Each number is 500 + 40 x the weight over its row's rms, rounded and kept within 0 to 999. Layers, rows and columns count from 0. Numbers have three digits each. The size before them is the row's rms in percent of the matrix's.

# layer 3 MLP up, 1280x320, rms 0.0478, rows 422-471, columns 64-127
106:448536470533541554500522482460395473486540544517529516513476435450580440522574469520469517494456513484522572518563503545494490497531555489492475516523552512521516517468407527468501501454459481
020:523479528466493521487515476510530497497442488501516479487446521526432439443561523498530568531481461578457557542520463471484534528463489581452460472492508490498484501486490508422535447495513463
120:456501528534438457461508503508494543445550469530439480505483472508483426513510476520475407557506447475509517437498502566531605458503493499520529499501523438572546444523485502597593589466556468
121:481481484464547516499512408479489466467573411564524498510464533533516501530508490536527518554438515487466442525488482540539528468540563542523517482515480439519453416459511462464493562481507550
114:470536487541447400491497429522477546533474438513460483461526544473544478535389496559446537532498466535515468492458372463550480491512517486454516456514474521524513469560443529527549467477528549
143:473484483491510500497453481484450488490561474500512484513479511496467416554504441495477529573526471485539582490566487504586540486500583549582455475526522488560568503504547467532548466463531486
018:458475512387468488524494469532570481483529495508482530447491546484501603538520508485499535531471510493553522545557456531505526474513466505509506463458463454541574516531467458472536548496514430
144:479455510526431493503516425496475498548522466500445530455478501521486490527482427430461536511525471586514403527478496525482539511499478474522531566511503418550521473407478490480476536456520428
021:515420475541486637477507426496515454454489565451509471496532486569449459508476441455559502478548484540536465469459488466507476546558452471519513525538509506534517471473501454487528627533452484
105:509479521521443462506494529503405522474503476480490536359513496527524583468459575564521523473460504522378498475505504531473471476529486547488584520518472514491533503518540465485470555502524552
123:449492503465381511502470437494487481439452474495487526505508473492533467571419535475572418490455465439520471505462516523564514498517524467545520511489535497466458538520508485511511419510510458
130:485448512526481533503496474464490482475495479577441469487533493543478488503530480423451480511493491511486524571468448457495569550510501560527508478467544503490466455566412533425488490539502531
019:472511541458501517462584575462510524489537492546462473549497470402531509481595571510509450481474505496452594501509505534541480527468495471521431496483488474534466500516510536496508425516550450
023:513529523504471512493444491431469537578491529538501479447461480510443496538524479465531459564496492529521500463504451507528439532461490492496471525537544513425426531529562545502516509497482541
116:506463488544511553465501473454488469497501495551520598429542465514519525530507525448514472533412516549441469562497512435576483511527465498547501523497477511536468614557476526537510503513553461
022:466567425523455506508497453515542559536513471436524472440426487447559497517475464444456515526413520517520535512535432403491513506478491483508385530489530506582449471486480507492466508467475528
117:476415528480491454486518456515474532510494514471559528442462501507526498518516477489492459499445467554506471522455536513500530500513487573574561474427567467540570540485480526524446523468521483
134:488505497500417525554559509477458495510489537526491509472493472501497460517507539436523509489504475530438419520493481533503494499594437499538529520490559472492511463525472502564458450543502422
020:508539523505531535566503468453517494508496519499449506548477525529492519437506525465495541546520532498527466438488479518470472472523543534551431405489542509489582455513505441414506481498489503
016:498516512505519523514446425541480483528527447509520468508484500510547464499506450538448501479478454530561508519461463426458477521476485467391536500569516479487476531493497508452468516488447461
138:424486495453556477523474477513488516485499520520519517486464526442462441540503568518472515539549445535475537480501485524536489486553525453472546484546618472503515552576544478549503506510563454
117:472425447490546530439535493486457513507476508502542580478457494513495492513503501554483443537478469525455519492537468494483512492522517520535471496534456488565519499499480480555543473437484469
021:475480506466500506515512532443490469436459492515534511490474496472497513485521533517397523506536493454387551435514501523598551549547472497538462530430450500477474524549474532477495495553523516
148:370508496487521462515458466488474490467519507549468512505505483548481479552504530390507452578545390512516512533507450515518565564486488476468502560442486485493576557544471578528560480407549490
132:421481431562436517443488488555476463470603512536432421482532429530596490515532568444500526561456495480481508532546485474495567498517521540433495503487485497501475458497453533531588419513479488
133:471475480513557490520471529517468553465558553511477559491470551493480487460504423450427551434555475505524516510557480553493523438504500440500461595514519500446445529514521517564539466469548451
127:498520527510488472503575447541455457446561495490441491455495541504528487477528457444461506510546540520476467489548463492486531496517512482541532552579504475535542515540522490599517468481634487
129:472563483489435459528526501527481545461550506468496472444528480513512510518449502464546496452505467470474467451524538492533573499514457476479565597406481474511543525413547502525515475479548531
106:526500417465508506532531452531461552546543489529539474533425532537499476522492537480482636517422488467500583543537464461501473495503507510476493543553579492511597499513383505486500452426498473
129:455507480418465475412429479469475503450474559544531508544456492436468527484418542503478485486522536524502532474509446544507470452523492492533479565415541513556502526457515511486543561437475491
207:412529452484505521498498486547465501554543490603547553482461433491544467542503497543466477535544487576491530548505463429558556452567501539512499490531497541575559540537420565530501444466533486
131:488535485458555483552451415541470522409553574491518417502511599579471498479488462470478518487501491539533488463444457499482580486484534527493548514503495558580493527505546505599513421459427505
123:533469357437504517452488432534463474494533474506499581476460496453505477497515471547503521513417510466515537512526472507539562527471608501452478459498498556559414543520515509570504449439478490
130:514504520449508498567460527515482517485467504568538530503459476503497468541460498487502520478508443539426440506595472523521486490525507557535504435485495477507501531443479467430468500537492435
105:548504414498468503459467351595471579476469546482522541504487477466454487536465502447455508535529461505515553420514500422500487563509523531513573554509600554531512489508512485492481473445542438
108:507584490517497520463465475517486528505509534458437480496496472537473494522538515514557491496362537458503453564510552567507539532582483474478525521473506469506488537447495459519472518479517535
134:412403514518548482564434504533485464437538422528448480499478517429510474492488487471561483557460484528501470548517512541465538405527493510571471510491498462471475413458501529501495592538573492
018:527446525497465590502466473474478492471463475493512478539470454552471455472564466458437517462547459483430456515468438523468514537519469550494562525435517496517484524493506482417551515506512545
021:524477468502490462514417403603529482509457408461576558451525474498498398494479543541526464435526490482515525483521474468470501445467541530518407490503515540472498448451437513505499458480526465
119:466489435490509445557495481474489476487540558515588520472525446471407446456516449485461522458541468509502506476472499461508592423555529514479540462542498501607511598508527534494519439429496396
020:526487478438465477513438488473538490504480430490466494476448483480527438487491489504468465472469525499591521476545394470469511455516531533585537540506484487520473485485433553532530457480434492
112:523461540493402466481516505519453570557547489506475493412496542549490574536423524519490523443486484520399510536528506492479525489504474515481592548480453445503563478522489455518476500535563473
151:504401465486483517505458493534472544487467505503548558489554498483450470490458571429492572493499513511513587483568511473529529496537543533499498483490532490552569534510482539512533465471521455
116:501469496484430468511477467496466471480509481548462531425482504508555523462530434491437449440552503569468505526559568483602442448518514403512525539487490435514547558537495473618538480468583471
143:431489513570530480473502445466452483538517454466533538479512502463476474483508517544503522508434548484481558475451521457513512456533519459492499451528450495610559501499489526517529597534549490
114:462518520516463525537474466475481598472502482533492454486461476422545503585428598495496503442496543547500475534479503496577447557512535491470538480466516440414477565458445507488508468518555595
019:531487507524490511425489395535505481459526545433470506531495513560465543522537486446534554486477499510384541517496447491491507467450465506415483537506453539565512475491519458487496532498529470
105:515459547468481447539479461467469459492458472521448557500546491481447513520447461535526540459441536527525502605486506481510477488498550529525565464523529589483504520499490456495526455538506454
111:481534472472531493498545526582482621540438445517581523483453438517535510515455484476459512446478476468518532501483456535560469461539557558503549488473508535573485550503550456541473510460510492
125:404433441496528496537463469509484576449520444589520495521535488508515470481506433447487503472533465530516491479492455524489521466495516484510499559389515577441486498497479557454512439444525420
# layer 3 MLP down (transposed), 1280x320, rms 0.0339, rows 422-471, columns 64-127
082:474566442474496452504521415508569509527493532576470480450492457469494490529550513459490507512416475522498553513444513499472473502547540464537516485547512469492562526400480475508455498476548492
010:576450461488457556504536505504478530487505540516465492508516516516452466495534490530487464490535461459472526433451564541490519500536512437531522524443505498521446440550568492523503498518489500
115:502493514524517479495485525522497572538470388500494465476497525505512468484609514563542519476492548444510468524476502469481511524514503498528540440484554489476495437560488526417488512501553486
111:516519548494562450537545503534470537516546446464472436487543478551483483528463541577556489546486397524513522551483490495522496440513447443566514516509529504506482404523461516477489556575480528
148:555480440519538495436469456548507478505538434465507607482500496500465490447472499558489520530476479569479570498531516517510476500581529547452499454516517499529540580505500501566437476440458470
080:452501518515528484480494505472474480491549503516525388485548435482463504524493517455517429499463439441427504497495467476502583429523584431478467503492471522461529587512499495500538456484576495
009:457427476509487495582516526557470531510508449506502508530510530504513468494486535519423523556517540462485457520492574476544521550498397470511553505432557555462519461487510524514532513513520500
122:457514482465516540530574569547516488574491469494532481494492463527538456570457429548480420488517577486556535473502482504574580473553517498478501493480601446482462486499518417517510467558570476
010:527466465505466565450492543501405454549475530517530559531518544477520530472486517485481477557462527504527520502568557491525490496459444560443540461453502544477497569462461557514554490483588513
114:500573416530504482463597499446581516457495493571519501542580472473452553520507501527551444549430518454522518484435477481557512490427508449476492510480486505533546542493493461517497515521502417
126:537530559493498498507520461509493507536497446459453508496490498459480512504550489537418542470471551454504445563490541490442476515503478533503491444559560421562577445443452474568585530490442468
097:528561443469484529584506534484425511518538530460510438495475481475569508499505526386540482462552504471557494490492488512509494535487548476507478550521469462638551540471490495481496413454479535
011:441548565500478474531475438512559504526492421495479518458514436546516518532485531513450587468555533475522443521427403500507528531542556463537512468568516517528543470540507410565490527497476509
012:474538478528498511447515481501450461505493489474540487431496514441484507523498558540401525525523479522530486426529438532507542494514534506542438475546524507606537509510496438498430517494454453
095:507529476526527477533417529452474484516493487525444511510568501461450510455536523503481455511520555450455539483500480510506497511467512497511514584499561502394511448468500475559457513500546469
011:485487526463484546497547535465523507513473550515574523508550485501438503479578573493496525490527531499506488468518442496413555583511550506528482416569526512498562470518526547512461475569475480
101:472501507570467423594459472529654565501448505536477438468469459473541491482477460516574500527558447482499506480475480523508413528507466454482510514520536483507451504530502490521505495519480436
134:497551445588477533506460475495483417497531446427455495458525479521514503519469484466496521513463462549524520483520588474491524396527486498446504448491475540466496524482524471548512478466509478
011:486431542509503507488460475505455518467538489509448451503502542545593535527461432503484475465470467491506561564484540511510428449471462532457554566398518508467434552503494534542522513531565539
009:510470474466471556526517530533554518499469517494536513550508549417444432473528551463456417567478559438464508413483387487529481557510548490557596448496453483423505469508541548499507526545497498
148:577486491471504425510493576526464553515467450488507490469454542587413542493500533522498543453471511481496483486507548486461502439453511535489526519526555453558539499537453462479486534432422477
133:560538457488489469468517467514420515486470607479460581474466543499484532439450607514469554492471524473501499431494563485413442520487531550501549453519503508496558466544507582460488522446542514
011:412558517529552450466500580566425515543514475554484464563547530482506521479446487553548532502456530491496473559563609459515505559489526470472415554536569560426512463483508499467498521440523459
177:550428507475482492473487557500486537516511404494522517490446481507511505534525453515438469469500572588525495514522497540487482531475477469530472565527469485495457573475532490505511607449492508
123:449506569523522525415481523539496501560544481449443460501459473549451455569495471529538415466485523526526552510452519526519445450515452547544520462505519450437515492476504517452512560548530520
132:473573442544482533467536521534496526473574508432502449514510494506554544520494521452459472395524585472494517517514523466499498494480482514429499568450413528524427569531555529509518432426494481
134:556595546566484503450546518509437536455445513578515481481507475546499502499487580506435479442533550521495457486520547560506536568565486504482480475521504536418531504552507473432529456470596506
116:529496496452475488443549547485542586460464475530492496452466459556595577497475482502526499464487560468504493601540556467559455487438551460502511485531526538554484509470505443483514547517471484
111:539526585490452504507528550518461557469512574505541556509528529472514478525446506505458452495539460527465474514532527488564483457524497479468486461534450517455571549516491511458491474501480479
134:480535513448425553566493555486482562485479593460491505441539467469485477582517539443534590560455460534458552506529553494536444495429471529463527477472529495529479497521436511548492434523489494
315:568518562436486475497510527551452445483473547506446467466554583410486529477534550518423511437550509490484440510517575421494401596479446526468566468582471505535633518519534481478523470508502501
120:515550540554506412489516535472453531513516542462501567536524490501479530509447520507469476572504527465492529455520500489428493493527521548569517466488470477487544495528479516469357494482559501
104:431551483478458451433483486443600505479469440547474538504511443536431470458523530457548470579493489544504483457456505503435492478517568540529491528491528517467493549503464545435534442491475512
159:421415519442544499446494505486494438527484470528458443522537536459414518454557540453535476540447429565483490518518516582408437525476486506428505470510505496506477480508461487515563475434555531
104:541504596516474529585466517459375492445472551459533582458536530468526536420532563500453544584474456562381474551462565493480455535519524564516563448579529580552579536459444475414414453546530477
077:490552470516517536438527522533455484495500459507550440532489535414522415559453563489403445529565546528580534448501510543549446492464493492511481517439500539451485451567569481557530460550470448
151:508492552451448483471522531487507556517463508483553478486528492584503531521468545436463499520572475515474542518486538471494469494479482451447505547556450507520526516479522508436533436505401403
009:446483518545491456479521530505389500512458542500505503508580521489500489489485542587547469481526546534477567443580573519552505505481469525517518545543509504474552585511513555555549512532511440
009:456471551389567464510527621564410494480488503545491558531462472592478442484504534530515436471526402453522534513437495495532607517531485472552468519559490472452499492529545518553536493521487452
122:405497495541486425434489493444521432565508511522550447473511431515499436556434431442551470512574556502530494437442549550549438413483481506448476502475470550401468515561509523482577537519519489
011:507510518502577500492551540517434517538527528468492443509546392587440520488514545580449460494539404495507523534509502487404532533488526453531570451533530514488552531521558489569547565532549487
108:445531472542496426436559472510638449430466455555402440489495515550506539515509526499547477509515499395588478539509484472518452534522476470505543474519475518525476543484536483449564435516453472
156:541517576423497477485467479553506496517495553461518501459590545428493526528503548498529516521499550469521569470529530483517516434517576541469483403576521522603555514487432463472492487482504501
106:608523537526494508577509524507607520484511524525428518473482531506522491567449516532492494485508479450448489454445516464549443550539545502510515491530508527531483528467501551518523496505445427
153:467473536548481450503557536483477508569470594475461493516495473528508507467533549502466462427515467467495477538482564507431432508497503491541489544493471475473482523497491552454548460466441530
140:546437506439518512474478514547480505444511491572465476469500467548498507467505578494417477505575500526523591436480593552421494467479497507545512524526446489478535513509488510490509504484484497
010:527473511465471526539535483474527522500489511556496559503495542468530472515514475459451467457547593470473557471519477531496492532578554548484552430435483507482533471495579565544514498556570548
118:502560511543404486475510521520525466475516533508469450513487426503623446547535533412469488563517482496515490560493523504485490541563487545516438547494452421561454489599527535579515540479504536
117:497438478540566515566536481475488434531594505512425502494536552544524475463582544576466496513432456547454411541550483460422551530512476467489518562531529471486571534407484515493536464563499495
134:512527465492496467497488552529520461569497543433519561528466506414493480457518553431481523547504529523495531513530467466475515478479547531484516486536489424492516509547550486508531413457426524